Weights of a small transformer language model.
Size: 16 layers, width 128, 8 heads of 32 (1 for keys and values), MLP 512 GELU, vocabulary 1024, 3.48M parameters.
Architecture: RMSNorm before each block, learned and rotary positions, no biases in attention or MLP, tied embeddings, attention and MLP in parallel, capped logits.
Each number is 128 + 32 x the weight over its row's rms, rounded and kept within 0 to 255. Layers, rows and columns count from 0. Numbers have three digits each. The size before them is the row's rms in percent of the matrix's.

# o: layer 8 attention output (transposed), 256x128, rms 0.152, rows 19-29,51-61,83-93,114-125,146-157,178-189,210-221,242-253, columns 0-127
# v: layer 8 attention value, 32x128, rms 0.101, rows 19-30, columns 0-127
o114 100:153126228180138136118049094171131096137068125118102117109144191180143072142090091127144168123097130131187117128101125059110130116127108165092139120079115098144132146116117154112150104139078139105092125141108196125150138105157156142182084114073167154133118161096137115161164108129102192114090174092050111123136153141147148122098099110091097140085108149146084133117182143093178097186142
o146 102:130100083119170130142093152131124110127074146146078103083089132131147154141214131147088106139148178136120101158176168160140080112141129131219146188137095113091144117111144099054088160106109154163183138135122157110121128160104140126100185107160117143067099047174082107162073086071112139139140165065148095109139150164137104150117147162143094112115151130083164114124155144098097140188149
o178 097:096154109171118150127112106151117075145116160117114139098114195125148122178149068080080165116090167128088126138153105092083115114148068081058093093088158086169085128188182139101146151154150081181142153150120146139169146177114098162139127145150145113169153168104102093085087113072142159122095092154143149067124084140128117192152107125110062104095151163100154128100192160122129150147092
o210 096:138124124177101128179159111197151139156157144164137127146130116093121169070121075145127108072183128106144089132143121103150134139032123079162099145193155146107187176118104164096107138161104086123158107149093181146090124125122131155078159159111135108130184202071121144102101055136169117098131132106218156103072140079082099142125135141117145136099150167143119167146119113155100153141138
o242 095:110165145158124097112126135096085098158111109086161166114118113111104112140099109070076133115113084125126120183117068097133099094157109151101070135164095121185119118129113103123129132110144092133205177102126141163075174090125130139092069103170109122148119168104166132093124138149098091129108083167112115064083099188200145113050115104177206160135125153125118146125111124129222121159106
v19 112:142162105144111175125128094118127087158101110122115112107140148143155092133108128072071070148126132153079061113145122116132145177180147141149193137112151073176130133169136105090113131128182112117128106104127160118032169088157118111190088105173141107057100093143096101147118178169136097108112140081227116161135119115153126158093129102147092121116125070074115093151167185126125081111154
o19 103:116094089128108092146188113091131112093127108080137116167107139169118126118202140115156119148120212102077141096111126141153085113135158150188113109092156128160167074085078070085151137103157138154169160058136160093119110123086136195094142126087126068108077116148096157135151120153104112146147158077103052167111140128070119143108109130070112108113155143132127091190142054154145116126114
o51 096:187076182139185143168126135124155126103121141129085109099107095101093144088179177145088165083112104145150135102178142140089137123139036210075148168140115104092121157181139180173137099097150180091123092138157121078156109176115141164135147139136082116192129134099116140122146111144161166149124132185108149163074125129125101101135092122147108074146165175159150094175081148106093126142179
o83 122:094130090095115128142189124100115081144175104099159134163077122119108146117124161152121058138183153113131162104133184108141094100190173132223061090094147127089172145057091140036110157125132109145127111100093157081099193126144098137149075114109147106116097111148094162071123126160140124136148112089139100163156156108137082163154127105134122103129094146108095064177145091110139115114155
o115 115:166172065092169118105115169062126162111149123117106150121145114102144112142129133139123091127138208110129156163088176118129105130137191052203127118156131131131107086085082093087090126159150168185108158039101120134139107104118080167120152145066116074106075117135115104116147147115082125098124159153064109153120160156113157142169145139167126156102166145096088115103102057160177129142153
o147 119:114116121100091144158058133076085109049128112108128121106045163145141087094145142079153121085112088080187138144110164134185100143099137102102149118119134169084128128164088057182121118098128129163077142131100187115117105121149126159140109140165188101094174162134105100102160166136111125208079106175135141078142098096097135122141074189115151138110093148204149135114160110118123127128128
o179 090:105126112112200137166155134113123183165132152179145133096136125065140126133181156122051105147126134141141176093072171108127132142144107156063127071094143100105105116171146161165115150115101168154111121089139090156174160134132128162100099138132112183149149027083125206148151099151184154102141135159119094096118135198083116079111087167124149125159121118150129098099086121099100190114159
o211 093:077065177130095160143137090203178155139168114148135131085119099116120122099170185121108143141142096163140150127074165102064136149097128140171114156104093146043126158102096114158081166088140111101166131105156105155180130156098125093077162141109103174126174066143145095121129123148202140172124114121153179100142101174156111127132098135121146106071135092121089122167056181081151134142137
o243 094:075133122120151144146147118160135118107116103159173140090121115110117145096105154126121171034075187156140132092152120126113125127117030085118138128138105115134128155107080146124086077152119101114101143168089140188172081094098075102120100129128047162146092145080188121162068151110136177163210132108124081144115098179159131119129107218067141100121128117117096127142129139108112109156127
v20 089:121141065125188199126120134132169127112140148105178113136158116093136149119106163196088094031134147124129168097089131199097157135128127139118156106107113078102145140139105129151143119200134154095135084144122082117120091078181168124153176110150169139103130068158139204121161142088133116073162160113120143159149149165155096100120151133194070126129105131158149143156145095115110086047128
o20 098:200125145139123153139160166154186132158165161103131102177144172163113131111169146202084141132099148118131127109170096173134133150139155106138147137168113142129183064093140103107075112070133149131121182141125129146093146126096146170129069143108156124062134090149148154172083078138096121203158101109115056090108141134140108101131092076087121098091094137148095122184116125219126169146094
o52 097:185167084135201085102139115125067128123067094086131165139089106136151129143151142085169100140133102124106144107178107147149095137154158139111074176114177105100106117165166163125165105177086119092111074107141131089159147156164132154134135144104114133168113128125094180180114160178160142147146146092148215132102131128125102078085140181076159153233136091109102127071147112109129143164134
o84 092:107113121182090092129227137137157138114125076160102098146070136111146105155144154170077125148165173122072193096156112123177163178106177186180140154156091135124134148090105158078102165108124157104134098152137126127117134132154172138130109182094142119134144085198099110103138115136121153183104071077131076140162145097116127120210181092120136147078116159137140115128106153107057125140137
o116 103:196150136054129061073130103145118180128152127109127146083144180136176096159147058129083160117120183109116122135159159112115175155089189133152090092117117109116173084068099089069113127081145200208128150118134119172113083086101118174101114177096175108124144113132191093150163149115075128143103124180132158092137131137170138136131125119156103126103114172135125147167133142169104126151139
o148 112:081079110118129096081125136085064147061133141129068071067127121173148097156197127121146093163140089126179083151190121180159171153102123140143144183089071155146188158105117060151101113161127119126126126141094098127090118168174128153099151141093154140093195103139144095142095126093128114167097107139098121124115151104130164158149129172120126159102157151098162115125135171105041147087146
o180 098:035099139133162140112154131109153112170128109089165067070131161171070100115151121104144150169165125090140100157145101131152116193144139099141093221105206132163117136123147143162128107142130123126115189110125134161112159184110124134088038151157093138106086070166120131109084083135135138099135113110103074113156137149127135123134077188145135140122173141083120051098148155139129115178108
o212 099:072054159168100127136191109159100178183123135132157183120088140161135164105172133052106122135193114166167076147110137122094103093096189152129114152172121189105114133103099116102100131148143035152123132136104141115142112138103171105106111131126125137086161145132092135128087117212109124100099130087175184076115138144103101130101101135086119118085125116086110119094149142169187156152182
o244 091:064114120105134093086183079155143085116115162134151161112092189092079153089107135120132142092143093171089117145161097129103069112154127134144087116126106158092096121124110089134114075134072127157072128164155118160192210123101114128194078157139118152148105155101150073123128170146085060138164178084144106056087104101143093161116146133137157156156136178123070139147156145114144112151089
v21 115:065135117128108213126139103092132093131101161162085175098151185087183109129137124177107137193123112107111186087129103148112126115120127161085122106127088124152118158163138124119159157178059122157175084150123156126158091056128137179077125136101139113111121117195086119057174140067154128154124162056117106120131092100104137179119130110125066141127144135100106130108103183123146130061156
o21 107:182084144125092081124131151123135124121163117160104119142126168160103138120124106172168087100116160191159131100159111104135149131151164156137144061071143160137155137105149088143161071051175113123121212132129121130121097100141157189128127105112155083072186125112169140156139129144171078162151169168138121108097078094175131104178138125065089126111104083123176108204153106148167155158079
o53 095:189122111132143106056135145148104083103147151083133111155128088160162172131157198115128131143119122133091170137089101133100105159173126134104085114128119071127077129159148176090084104144107179123122131060184175089117146130122143113161141116124139084203093105169120144173143125134075167078146127158069151139107177145106090133034097151100160167185123079119132133094164132081105149164135
o85 107:158100108108052101127187140073145153121156123128145117156139152087141069146056117190160157135172098093099175097141171122165186138116169147140111138122091203094120127086112124108182106079183088113117151192111121101120117152158156182108126200143158127103162166191096133150112101134161108161128125121156096112160121134113125165209154123194139128126106128114143102129116134072112141189120
o117 108:181170089067112086119169150072138181161175162157103115129141148104133144105099089150146128113100137106130148162165156089122155128124164152164117088115136208110156100128135023136123103080194139173114176141109112132127064081105157152043141146163191099094168125107145070171148121116091114165133175126139134104106092120119159094158162118163084130146122099158148112160151085138140126171122
o149 127:106116165086074101111138113077109150071144119109106122074132152134088103130140105127135085085072078136165086168144132110171164133065125158117165136079124145171159124127171103212134130155128162168130178143082148083082070109145159142121127110119203131133184139113132076170151204098098113158094138183147139132163091075093140117135117165184132213118119165118144123161138118118109135110107
o181 098:112066099135176106162163186138123086177123153098157076119154086113100149134092151112187138181148122054078188155139136122155180153184184133148155169177111141121105110159155168086111116138135116144135100065105121132116153159128127084124090133151102147117112085120133207134144106125113155081087088126055110153175145153065119049129074126136128132122145091146093083091122108137117125155162
o213 093:132125114152168144096159069153102142186193120074149173150118091159199149185121159099140143135131085143074108154080158103043137093204195151116135126070129111120096129092115132071086146105145100162098100084137142125124170131134153127136118127109116121164091164136121145119146120132072120093120085127059144128115109090151111144125101126112163130115179058119196121128163170160179159095164
o245 107:093155144120142111121143112153170095120139120128104094071149161143166164120131152051154170087100100184091108097112085157117092079154116193132118184114101205090092166121150126138108157155109123113066124154137130163170160120119124084148116084190137142188149090130084120190082139100071109102177185080105085164130179099115127146081171153156136143184122098116127090161164135161146144123136
v22 100:137095130139161150143081154113166152130080111130148102130138073175052106135138123106113124082115137195122080123128138119085113108056123166064120133118147127140119128149175161107115145082119190149072233118124077079192141060123139099076135116148088152133168167130104110072155140121114144157086155199095103124132141171104169078161127113183151162133139141112091162154162126141128100114115
o22 095:106194129110100111131149096102115132184132147125135147148166175108184162111123109116118153113091102095068103170146214157091032095140173063119121144137134073116182117127125138148139130109137109138077139167121163176086118120130174113117125177189163116136203141149209172093128145096117145122149128157128145053159162168125125086101093166130113123121099176108088183135118103146140128149143
o54 104:158172078129067107165119080170168168095162064164117162205109177131134109150139103174154085129115141108176137155142102062180101101120122106166101051117093171107140126108069149130137140135095121100102151165136149193082149114153111132147095105168164126083175136091113131162101195129152100100095155107138124083147114073169166135200150139133134165126146123168126130133125122184144106153087
o86 113:132149139134146144167124144202113116125059138175122133090158132141146170147172111117114176124106156149120122187139071136095081154121094115098153151124210136167105137181213109138108069146132091089112181111112156105131107119127151133142157121137160112084204119084148160150169092117084197123086138121093144159091099148070118080121124104083139148109101081138182162200130149126170172117110
o118 106:116124157102111169142145113178110149138112121172116054085231108117135137140165135149132203105097192157140120101126073158122123171129135144103157165110143114112105188196135158122152119134085106076095087156126141104136163132103159115135136175097161178096144144119129202100176128098165164136196176099113130154151126150175134126098091175080158164076115138120096156087192157109121131105155
o150 107:104148084120165114140166163116134144103103129153079090142177079113175130154135091158146130137133176136080122111160186125079136145164152135208133214124092101115118160076138140081119105124120122155180114111104101101162158138139079161070171059128113144099125109161054133142091082117151118150111133107078115116155190063178139182162128175161127134100144135080135119123103125089064123135175
o182 092:156141126108085121147143092125158114110068060134097153153143144160154179184165082110131136138192121148168144174146075150101098152091144124163107136092138185171062194089105045125132193139183131115127163123144161118092127123134120148135147097149171199155134147110155080144106135121168080093090101069138084129131134076178139134099158084146116122122156148109115154142163135114115084193090
o214 102:140162098137114106179179134182130089141106133129089169130100190123088194107140110144131101150136170113181146083126084129168053071171128121127105072232130128137146090140130167155168133103107165164129187157149142140103097089115135170095100111117138076189163142093083171123145090139180092134075128135164110119103124110077111169092131158126096147163076176154121159107119132159101127158123
o246 106:175131102184103132148096120111098163162109154102130185133117129130082119153126138168099114173117136076104158209133124162132134168098173094108162134153149143112088067161130157081124158118122151133177109098154163096062172093195109187127144141115180131118128150123106139082164085170152162158039108188153142103108132166126109075132042139138159118136151183121136132148072167085124139133130
v23 080:142159179120154117133138136155133105123143124095110213105116123092181154168109104119113063124091154155106125112131150151127079126175154152164134139117112091116149122092178186102131122169096126131073139120108130162163099185104164141149121111111146107156089121107085172049106203117126138168123134129109070217115139094066104183159100146153082127122169099131143162117129102177102109207065
o23 102:079134167093159074117178084105158083053188077152139138139114109122109106145078060129165197149054105121148091113152109111120096129107103108129136110165150174134088166192134103126142148190086109105177182086106127100190139088112076085133115111118104138184190139070099148112106121094118157100085114122148145161160114166100102125120113133153122128128155134146142168145095146112124160190149
o55 083:118166115102162143164085119058164120069113175108091056102120094114080198166133142100092118107118105107175115137158119054136183155111069166098144186129096117162091127144073048193084107139149127099145072124124109111130102165107122152113131127178166139149125140116122086136165164127143124115134104135075151156108133123141190171080165156162097117125102130132108202113181112142160149149125
o87 104:149144137149144109147149130182129109099166124124218181105124138129106138176099107135137163142096131102105102122121142135123118118167128107116139120131154123095148185182136122142064111153140086183139195082093125087143116104144081058139158103107133139126181133063182144160110091157088178077073168094169139133150112142014110103061120089092130145150131103107144133126069110105183149102126
o119 093:089064060115110101127163092127091069099190091108156163131120106135126183102128153121129176194132128085127147119123121094167079069124171110146172100195113126093113122172163153119141114140113142074094142089156070076153198098124178096131110157161095098138127120139134137099098139140128108074107109094159115167161101146075063150131134140110130161187133139120099166197089102154102169147134
o151 085:158123177112117091153174078137156117155155104111113131229069122095157139171091086094111170155152135145111133127134105103062132110148126096111118098140188132134084118125093146120153161180105111146107137139137106112102142097100093089086089110113166126132172156122101158130128126138146089112061133092140139104127125047112154170076141121118176164089108139160000185109126130151156160123144
o183 103:129130090108107116122167112108164092071103091122174140123143106168116191149137134119129078161213089166131116140134102124112101118103121120158167184124114153129140193111080084152124167158129127136128167111094146106077140112103144061115105102175170153087158113129119124222088126154101130111121096099127169107075204073126133137071164123096134154175076051120103111127097067107145119106159
o215 087:111141118044102104117148146085144084109129138125133126111163142190086158174090183181167182195052105115112100145104115149103139174179126158109173129102072143145117162113115081150089125119127132101185151159148118133113122120122083107123074124161127112158148105112132081151101153088160124151126081175086087065132079124131196124086118126150142089163075146123187154102170129074127093157155
o247 096:132094049112137141134127096144135107166187141117096155143150127122115119082153117192134145157076158115153169151150124143182158149186140111139200115126107107111144165157158166147126188141134076120140080159148080111113181133127152093120122172104147110119171089117145060111153092087119171133154190163177138160170086153064150126192130041102089147123077156151131140141079156092097130102149
v24 070:133203124116108113121145123115145078123142156153050157117172190128096163106108141076138109161120065105051120096109131111132111072153118109145140127094120141093113124165121094121145136169201184159093137103115144171165165170137134069105150108115153172125143120188083211098115118130161132126140173100114085170120157127103105115226124122136139114102101154136153108082129200100093175132135
o24 066:147112153117156158119120138113131110053203115105146103074155123072137112128116093124148163129027195250143117104139093109074160154141080115136079058137162204104097140108145107121107100127141145125168086104155134069124129092132128148122127116118126151164147134184088123122143105126136171126086126146171157140133097190160125132095142157161156178169131127131153126107159137077150150162132
o56 067:128133143152151148136157130092134105187097153065138129130111114164143158116165146140128087116043125167107114099171129145116121159166013181123118169124184092129105096142144118112076184124097174106104078133148113142148105208094088141130112122182146118176079118179116108103157065126139196127146084153121147158106090161160114126074137120153097115144149182146079125109134168089136089129093
o88 075:119118111131120137155184141071121070167131130105149140137188141098130127069113127123149068151074189183111096055133132120115097127184090128180082078142149149113202133090183073122111137140159166116106127123125122119147137145180098131115126089142159156108093110186085155169119107087146140088123159113161089125126153179128117171158133149183115122168173128120164088122189149050136123191144
o120 065:141141112103143115176128209074122076114165174129118153164154091156127123117132125110176128157010134106113127106151133096109179180122087125146086092136110149141162149128147086127152118146148059111124145114120097076185117079093132139134092138101128114188114128215102090127118105161112179122138163050205116156123122138106129120134131159123140181206126126127150131129096106098086124169156
o152 070:112132183137137142122104168103174087128142080094156142153088174142169096183124115109131151134069069187197104146140110158084091129160084109083117085129142162134144143168149086158118144144155152106154135151140109092110139099098160079094091149184179133167112139124111114106082153129083175136104144090196112088142061170147113112089121142142147154141162118112142176089103153046155176176079
o184 064:123148117163132132105176113104116127184141163100119155138107108108169143158057105154148084134011216169119086154115125132146166103136084160149124154137103074138136090143146116143135093161089179157119076160114155185147105157147141111046093156171141105116096133140091142162180128103133207136120075152103101100098122134161153128126103135145159165154143070150151165102123159077096107117097
o216 061:090130157141162164077119112176183098199127127115191080085177108134141134121117112119163144155075092151144135138161114114073151190127080149202077138111142171107167126142102072175035132117108098121095101107136125113124148133094106102130107187192178141147146113166132078121143089133129148107175110129111133114126092102157123163109171122153149148128125125075101167160148153042142102173152
o248 059:111121152089152105130144097075129069167149074101143086102143123171144117085110113128201160063076154156155075121138080146148135132213117114226116145122125105108163149138125129106128132121116069127100108169133112169211120138107153112113094070163123099107126076175142059120103124094108098133183156119144102103131164098196149128115108122165156144094137150126155155145081142127143074173104
v25 101:146086139100131182133081164076109107120072132139146129155137140090130107117120165161119137122136114121142185117125149097127108178086125132077094090131116042153108161095110148150093111116106121147185129208194148048160140133087143141150084111092204081107159121113109136151138142132167122138092096139125113191112127115125161093170145142157155169123151067041183117157179170116113154156169
o25 100:104092138133123110147150174145118171131121069085153157162110179182167088133116110165101120139096183163094152049090076103127149153130152203132168122106132153154104092192126133162114107145161153104147116120090076130110064096089120174108121174121174077127117122055090120140167105161168134112163105112130108198129118145141080086163114076118087098147147142104119101143128110084113119211107
o57 083:170155108116063107148152126239135101087154088147158132153151119146137162062154118150145192130087131154145128144145134085109137097100090163119148107167078174122151144153111105210121115069159138127096199129176154144133129136115126164125120137171113150113140145135197158164144157140126199090133204060116166093137156150127096162145135149089139175107118160134156091180103097108144128118096
o89 107:170128123147076166120188133096155171107134075105160078165070089060170126188088161122104109117142159146087135083165129130139180139108144105118126150133098141084100195194084143132138136132150077131149119167078141053114101126135143186113097128140169121155171138137085141125146127158137113117139122128135117151180127100088121092148102072197083122075093119122084059103088139089104115181129
o121 102:121116105100148095071126136067156166121131101114146128125125118110117129132169090120102121197132170128111116142094135105149142119104169147230188121128083192123155117165108074105145071136187175133130096171117102169103067082117122142047102163108165089123136104111086072150168135170105117148169108133136160147122112147145153069121139131136074140083147152144095119117142153167137063191068
o153 112:141191097141108123112107113121120146134123127139117069140188151193088089128106147123166076104133149171151159105122129105156206164090141108170147143106099147124085146215157094149159141121129088165096225121133109099111123098106155141126058127166100088116119120133206100096156171111149101114160096191107140090103124093136135128083081145144135170124109207147126085127160145170157140118079
o185 102:123139114079122079214165115166187125127138094085148074129182102180127144157122119113159082158157074162126123145102107130109184104136166099133130190120089169101110172119126097124118132134152158086128170072127111149107125119171114105071114120165051232085129119171124127152124128126104113107112128052078107128108119090114133133138163147167120174064157138146096093102156090184130131143125
o217 089:122132103129092064153162102167117157136158155126151176147128144158197147146144164129071141127071101150100110117096141131118087077152175165139152136128172120147155106147146102200125075108101118133085186083122178111101117072143116121124131072166146140142110118173164131146120134144119112114100143115114209114166134089180081155191122111117092158170210087165150095131086146146205160089098
o249 105:119117129128156132139160110136153176123158122092050080059216140099143159125098127126140119070095146175138105157096173165089094151108081113077165162096139197111130108109168155180144156132118109086156124130138110175147137094152079152154176115101142096104198142124133115174076095142138120146147154077118094213117110125110128145142194111134093101130078150145137119081105109155150151064092
v26 094:120155183102131139116143192175105164144099199076093155106134067043026144135123107115127163093103065098125127160150140097113183116112131136099146131103127105103131118110117160092158124112120129094114105118120137089189144145098150107032147144171133214127176080144149161133156129189112157134133124132135145150123122159065046131079146131140116085164153109131156134139134107144139102117128
o26 097:155124110116163156155086167116115135066159162142084080065150126114143112142121082127157185123081127154184125157167139144101111107091029107112130108114143152114136184100212113101130061154176156091119148110126096120183158070101116057163141182071138149155192116133115097140147115131119198169111137114125149116145086180115162140114105177160104138130127129106125170100123133121143188119112
o58 085:096155105108134101140090113061154104133122095079127125171137149166139070191099125155102133085132109084078097093123104102132131146113155115143134135134150132118097089193027088099104123109097131118120105133108102108093104176149119186142077060167103171092149152193100137106111182109167061186129137107111157171097117140218140128136151109144103132147162128116076145113169109163110080163118
o90 109:103143106162151146173112130176124136154143226153177141086150128146156141138138112138120182116076113209130159134149107144137115147143112150084167137119151097147152162143189142156108079167141140144163129124134122134161106081097173069119178165117186158076181130075174128161122125126129168087112123122166142132098064201064138104111123136089161147151149162114114172108079114118190188094105
o122 102:120110077148158150144111109186088073132150135136161140121084136116161155126222143141124153125116129160126134171164123130165139059135156159089134108137132124069146118148157176122161096077142099115125111150152117118166164086070181039165184156093186152144105110103202148115114139134154118097107106101187111120161086184129113102076089201059158157145114139156083124141125113141111107127139
o154 108:193115115124151117132177119154093133182119121149084114143099057116186138163133102161089180145107194141072126116134135184026167146150095112148115169087149145124183188062064120129113132146152143094142136152169095093137178136106177101088108129117120132168176143099074162188096077145115153100160107088137092125109131174152117131122130101116139085148166143162123121077126167108120134148120
o186 101:119149126144089150144116090088166091117143077103136113135161112201143150138113083137135079153177158140143081129148104131109055151103192151156099219105093132186119150099098119141122128182136121082129178175090129138088107143132097139111067080147121107101104112187127097183091151105092100146140094111141072176104138038179124166132132148116094141130120073120110124122118087149150068147090
o218 083:107122115102082115072209152098123119171108102148141146134193138145118189157145155176173127125056144129089100114139116117083142151104133153125161134161059137104113147108117084104110103104125106038139078161159197080087146107100085138184110111167098103114178139149104154122124103098147091148114157154049087092077102128148112143096111115126094145163081142109159122081156092120092116184135
o250 101:171093092118106080121097131139095101138121142124143166172107144130114092114150110190154089170182176141147166189169113144200122137167207102183163100134121083117101094101173111130128173171104075158103099156140096094126188143152165130162105133084139106166131112133162118085144122082164102139142158207125107098087141116129100167164111065071131139104130179174100101145092127088097098164130
v27 115:109149160112125145115120098171092142125162110104158125136152128144199052132122185118151113194127085163002141144134122138114114161081135133099070105141152117136098154168136101113109082128158160158129162116063116100093159078076106125098163089139218109192154127089151130152122148149111139127117086116138186181143114136107121121175117111124170153134105087183069139128158140129148118170095
o27 115:127111175095133121108141148114110139131084113091126109108146086133148190128118163168132107131115115146117111059111113105155092114159098126192117146068159140103103139090086129144057136102131114132116095161125148063114119129163115052113144137138177071182101124114092118093176098109104122118139157134156153128150164157140148128104172099149117123132118212073027073066070185067096128125160
o59 108:160101156136064134182075104171143114145170150170082145135121170129108132106145112163122211096047175146120132140146117126141136083123092115079151067189097126149142147129174151139175131110143104126114140083182111205137137157098148141098121143156111135081133159135156120140117144138130149137115084169146152083101090099132146174182133172103184117098127122186227091141121124165093096078138
o91 111:139144132136165186101125110157152144133105085129155137187139111120110174169138151055089103121121109184086151147133150123091099105135115090104167129125142090162182164133115107108122105142200130111098146135062162146152158137107153084142153087073194119128168089097099130124110121105158118153112124120200148149109093105078120121059148073171056148109162166079064080112067167109171121102135
o123 116:096151196149136163133119139108113149123088125107170075127182083155100151119107189097173134146082128160127116105096135130167119180143062103088135195100168127103113153160066167165080147131188099128131139159127195059154158134083150059157132149113128078139160108116140095126167110145110164077097158087155072131150127079071165099095167148155104151132170129142086126100117137124151077146124
o155 108:193162096133120138139117125158145113111104134143157120127148111185043131191184138124141130093120126173117157069058117133094146111089153081122158144147093093069136184132146144102116127085114157094104157099150136153130160068122113096113110133120115138145183081117069064070081166111095120178128158163128079047184154103151094164122135108172131168150116171111091096077120164141148117141133
o187 099:123088160114121125183114081146092123163130168152130138132128175154126157199084152093118177086138140127157132133103069177146110105146134120094173147105101127115129176160192153099150127172124176115137160061125127197192107142155125130126105177075116153073131182108101170185176070079171134137128123111110124119126107093081128114115117092086152135141154149143166118198201090122093145175158
o219 082:141093110149112157087098099150164142101132124130096107137111096061093101166198107205114144121094158117145132185148134121151106136078125083145085072121076113098135164155123132158107153110162116103046143120147141124123111161162130098073147112136209150182111196134172124064142136097136108129154181175121148155143140141133110155115187090145049099108157096155140094177110086129177110096154
o251 093:109106088179115188129150106101143153156155150082171140090124145086105176129095157129151150156134169122150133117137128191150149102117095131140191114122130103146082107152130079122185107174140074118187123078099044156123129129143107128091146080081102089102144163166166122069132074100142155099140096127110123175086123176158132156083113093088126123060178101131098140104085144084210160148106
v28 102:174120093166098152109101143118132122089075172051156104140210121120136143130168171104101156079134170112086183160150131141093111181141120126108075138084118073119222133136138069123144063139192081169139114127146099161119158105160107141135081140177165151121133137098134068099135141114151115146131152148109093093161088155162123148091137132142119124104134145142195112127056128117097127053118
o28 115:184144103148138115108131097157149118129129115107116118144092100167111135161180166156102127151075149105122119117135191206106119130176179098080152133132122113140178080061171118077117111104169128173134165128110130149168175167113079180161157101081163130060090140178176122126154144147091072146101177147109069129122129112171122106110129104065143114076121122135135154200156098199135109120083
o60 120:126100052109101129170192122176123112135128096174139146157103133175165143118077112128175043104130085136135089145101072119141136099099135081121129130160143113123169192165112170155146150169077180089184115161097154087184087091158184130151091172118103162133154134109111162220100162121136162099130111102113163125123086086063120118127156127092144168128109143113119153086149128079120127165111
o92 090:137139134126126139117093149176065140179142082157093078095053091086140137134117159126093110151088144145088162086150107137102131189131143144160097109122159073084168101111126137074074083121144094127135120074139164130090189155155149137137098117130147120160114072192084131156123145133070136222105080159134113152145160120185111159113144087132165147113107155165165072194146149166111129095146
o124 092:160174204107170099073094131130077150147115158095128131133106200085199066136127091101136125110080093132179126091119108118093127186157128119131100100034115090110164125134131122125124120127159150222129117091106177174139108123113170175148125117115146092076142149115193129145123167116135098150135134191086150165114137131195097135099150075107113123094117184165152172146120124148115115125110
o156 112:089100089097136123140094145094102097100135122149146071106079123133131144106227123117169094150113104148188071160184103148162163164134100139142124105106113145114147122137126049137116089091139139165130149092141139142158114132210152143135124178161150093043120101170125100089168097108168120116126122129111159128079143122108117136125201169080123144123070113125175121157190066102101057131154
o188 099:111125091096119127158170117146139091144112143168080136128110128125092151124168132123163108136090118089142135136083138082141188231135098078136109108182120051191099146137135168199144089154120146118138104157138120159189106165166116135117081126185110170164113098128136140168082168137166159106154066163130173071133127148104111172132079181111150130109130221113126102107143146159138153172137
o220 111:111100124161135147153175037139133163156145127182162139108123090152154152132171128118128075153123184139127115142160123108091145128091110152152135184151098170102117143116143143153110189183118093171150120158151134188171083114095180088080121164081129184084137117128136134105132109205104175078103145074192214130138180119092110109114140163113086117129095118080059150105142167119138119126126
o252 099:056129167143113130099120127120151122111123114147144104125114181158107159110074096102106159122130112153103075133146127111102137076153061136122041120185110176135151120180136144163116128147107149153088225131160197132159113126066103110103090148159074160140176156113110147138091102155026096129135146128149140136096151122144131135128135148164149146133165098109043177139140181171184140107126
v29 095:154104072154097133155122156080123136071151089120108147140168094118075100102101146095129072122122193101138114071083148169109095136134129087167131129144128127153110131139143155137124121144131148096168107149103128130076075177141145121129151119128094062138124114093072060168176147036218131109160155196105092105091092119157132165192162083147120125123117156137100131129216125150156133143111
o29 123:094146139156159133120175097168161106190121158136174166170140164175103138132129139103136156106133144115115121114159117153118119166126157048144122199196109108123146084218082143137153147105096086117105170138158122193127109109084129151111098105197103104045102097127175169128101105125126156076103105093107098139097173133090086097166108102135127072142107108178163163162104134179131124174146
o61 098:169190153125161130076116088090137111083131123132161146122128114122131133122183096177119082199158115103180146101179201091173145103144131210105137128098106154123137128104098079128122113128120123152067185116147099132102167128154128174179177120087187102178110129159089162082151087180083109116127129120131127081160138134132168127114125185113113149170129122065067139202116114111138168141136
o93 102:130115118107123131112141147170156114096114085098112112113134182109135072213090177108164178152110153069132124138127111114141162164119105092114090152097104172073114119180114166112121152152152099127175123115129119099094094098156109195099104101131076123089087102126142112157171120177111179115104095099058144160130203096118171111120170106146136118130072058079207170160091131117114095170139
o125 096:114093086102142091086192125178125132137108118153160165110156130162159130178091109127127119134170166127075132123135114124140138115101155014199085097135164108148122142174103100125145154180055129121146186129117080148140113107100073171099099090179098113076102107150120140114139112131096120124128119132085179136124159118097084131148068039114150101140149135110137151123058167154100194119154
o157 103:068104116132105086122166140115088118134140156098121083076144158126190118133109173122156081140204060132123141151156150141137140096138142078148107094133189100178143122110157101125160123135148080098123123093074101140134113152151066169095136077123152087079100120195177199081191103091128128131122134152094160142097202037109154158173107120131127078104111119126171114125107148105115123133137
o189 088:142112121105093143113210119107190133074167065109152089122125134156168108093097162147150131167202096116184151132128150163108099133167117116128125153115149097143149125130108057084113146088148125158155117089083076090106129067090135105127130087122176149120129114114129129126153103169087127044138191117124135132152164121104168075110144142183175137127146113085160145178073167087121115057075
o221 086:120134203113177108115133117121124125098085123151106153108113150163080107173154124092122134128156107154203180068155130148161118101171189185145126107150167152128104086123171131125134087135128096235107218164120106119104144134152182169127156057118143122132097155203055144123139121136115164076103127116113123083153146141097141095116164162134150135141099090157083132161123120183117096158116
o253 086:151178077098098134137132055118140162091141155083084108098127151150103159165126134189099079133065067106137087196120116130143161112174142113081151118112140125126144094145118136094119129055132221150135125146129100162145164087119131158105162162129229150114091126075076126085188127183139135133129125119148132108143161117086146143133138178201145145121079128121118164133106153176132121086114
v30 076:108125132103151167119097142140185101099150138199131169135145154155111132122144103132167094201106093112063071135122134142095068082124124128112117114090145156083118144160179143125143149170160198143126154107148113181210084134139166050107174130157122151140123118169065158114137152072110160158114156143104091172140094106085110127192090133102075140108104138165163161128148198127099157151098